{"num_attention_heads": 6, "hidden_act": "gelu", "positions": "learned", "tie_word_embeddings": true, "optimizer": "adamw", "beta1": 0.9}
Each number is 128 + 24 x the weight over its row's rms, rounded and kept within 0 to 255. Layers, rows and columns count from 0. The size above them is the row's rms in percent of the matrix's.

# layer 6 MLP down (transposed), 1536x384, rms 0.0208, rows 1413-1419, columns 288-383
size [133  91 107 107 119  97 107]
[[138 106 142 132 132  65 107 123 154 126 144 152 159 128 136 123 110 110 125 143 146 145 148 139 108 113  85 151 113 130 130 124  75 128 168 132 149  97 124 139  78 156 132 135 130 126 211 126 129 110 100 172 150  95 135 136 121 140 145  75 166 163 131 125 103 102 113 108 172 115 127 143 113 170  85 158 109  78 120 113 101 115 154  83 126 127 174 137 152 151 112 141 127 100  93 123]
 [115 119 125 159 150 141 104 156 124 132 113  80 115 142 116 166 124 121 158 118 135 112 143  86 140 105 141 146 137 160 123 130 127 130 148 113  78 157 144 184 173 119 152 180 108 120 119 158 105 125 129 161  93 101 134 115 128 127 114 132 124 132 126 127 125 133 108 116 185 145 126  86 136 141 132 122 140 181 102 156 100 103 131 113 122 142 113 102 155 113 113 146 170 139 134 148]
 [ 67 108 124 167 146 148 108 116 128 124 103 113 144  90 112 155  96 154 181  87 145 133 171 110 116 141 106 124 128 138 105 121 103 109 142 123 198 100 141 147 103  95 136  98 130 121 149 105 127 117 111 161 151 136 101 121 133 133 162 121  76 122 160 113 158 124 107 138 136 164 150 138 146 134 159 141 134 184 107 136 119 145 150 161  92 109  83 145 161 134  73 116 148 112 155  94]
 [129 117 106 145 143 132 164  84 138 129 150 100 121 187 122 103 127 116 169 110 130  89 162 124 162 136 149 130 115 142 137 162 115 146 123  75  95 109 137 113 159 135 177 174 145 157 176 121 117 117 124 155 143 160 149 139 104 150 103 116 144 146 106 128 118 139 156 150 155 138 130 156 127 133 104 123 134 149 145 144 132 165 129 102 162  75 110 120 164 137 157  97 180 123 124 127]
 [119 121 116  84 116 116 136 142 140 133 117 136 124  98 124 130 160 121  95 159 151 119  75  99 144 123  97 120 151 135 104 105 141 119 169 152 142 198 108 129 155 102 114  91 116 116 103 143 149 115 116 116 138 133 137 163 125 146 157 105 123 132 161 131  93 166 114 119 124 102  96 123 131 117 149 129 119 135 139 169 117 144  76 126 105 155 117 105 108 170 121 104 139 167 140 139]
 [168 134 154 149  98 107 137 113  71 111 131 107 137 152 127 154 130 131 137  75 119 180 139 111 100 190  96 129 135 151 124 120 150 100 115 131 130 161 179 126 165 166 117 137  85 135 108 125 143 146 151 125 146 108 105 105 137 126 137 170 108 107 155  97 155 116 146 123 168 141 162 152  95 138  96 125 122 134 125 145 124 122  91 129 124 139 168 107 116 137 138 119 118  79 142 138]
 [113 135 192 132 122 175 144 116  86 137 131  91 149 106 119 153  93  72 111 115 128 171 152 115 135 118 120 119 136 102 143 167 116 125 153 165 112 128 134 150  64 172 140 123 108 150 119 144 125 193 163 142 100 105 141 130 184 132 116 120 116 116 146 145 150 149 142 114  98 144 145 122 102 138 131 157 152 149 101 137 107  94 166 109 155 134 155 119  83 144 100 161 138 126 136 153]]
# layer 6 MLP up, 1536x384, rms 0.0251, rows 1414-1420, columns 288-383
size [ 88 103 105 117  94 105  91]
[[101 115 128 101 143 149 115 161 147  93 137 120 126 127 120 115 138 188 136  93  73 141 116 128 109  79 121 110 133 165 157 156 131 159 126 187  99 111 117 108 155  97 118  83 106 106 132 117 126 130 145  75 107 141 159  94 150 119 109 107 131 152  86  88 134 140 126  95 149 128 130 108 129 117 145 114 124 142 120 176 138 123 171 123 113 105 145 124  96 142 114 131  95 117 156 124]
 [160 162 109  86 156  71 172 172 136 129 101 147 133 119  99 139 156 133 129 106  98 127 183 146 183 135 149 144 154 135 126 144 109 156 131 110 172 118 139 176 137 106  99 132 117 103 130 116 106 166 134  98 137 170 154 119 160 134 138 116 105 102  94 133 110 110 105  84 110 136 122 145  92  99 159 106 145 117 140 100 105 122 142 113 114 135 102 118 114 136  95 165 165 124 147 152]
 [102 128 123 185 119  99 163  95 118 128 124 129 115 158 110 146  97 152 160  99 132 147 106 144 101  70 125 132 155 113 116 138 157 130 138 135 116 136 134 118 155 137 137 127 151 110 102 171  87 159 130 106  96 110 108  99 111 136 124 155 120 136 118 136 114  82 150  94 136 144  95 138 133 143 165 150 132 125 151 124 137 136 128 136  97 100 157 114  90 133 101 138 144 102 165 125]
 [135 145 120 125 136 124 101  87 125 171 109 126 106 125  86 137 121 155 171 156 122 129 131 147  84 122 139 119 100 149  99 114  82 136 132 107 144  93 111 144 100 126 123 128 124  97 150  93 127 118 135 133 126 149 151 163 130 113 100 112 123 161  91 137 143 158 180 132 150 128 107  82  95  94 138  64 110 109 139  92 190 118 151 102  80 107 137 155 115 131 159  86 164 126 167 136]
 [160 128 115 148 132 155 127 118 156 107 118 143  96 129 116 143 137 139 128 115 124 105 132 140 138 103 159  90 172  76 165 131 115 101 133 135 186 124 118  96 114  75 145 133 107 143 119 137 109 117 129 101 110 115 131 106 160 122 129  79 130 116  90 128 101 129 105 127 133 134 104 153 126 114 128  93 134  96 124  86 113 128 179 153 121 119 101 150 117 123 124  90 173 144 151 123]
 [161 102 109 126 103 138 138 120 151 144  88 154 125 144 118 127 140 160 155 128 142 153 131 143 136 107 168  84 142  95 154 154 137 121 128 120 157 109 122 112 171 143 137 113 101 101 146 160 147 139 147 111 114 143 146 122 145 129 101 120 141 172  98 103 154  92 107 116 121 128  86 121 129  76 119 108 119 104 109 135 103 148 135 135 131 113 123 124 136  97  80 144 124 140 175 120]
 [166 130  92 132 119 107 165 169 108 137 108 158 167 148 133 133 124 149 141 118 136 149 134 163 117 106 176  97 129 131 143 122  92 131 152 131 122 138 110 160 138 119 134 109 120  71 112 137 133 153 154  89 122 136 139 114 156 106 114 138 172 141 125  87  99  76 121 112 113  92 111 113 113 126 163 106 129  89 110 102 125 153 148 117 109 112 154 116 139 157 119  92 105 162 138 133]]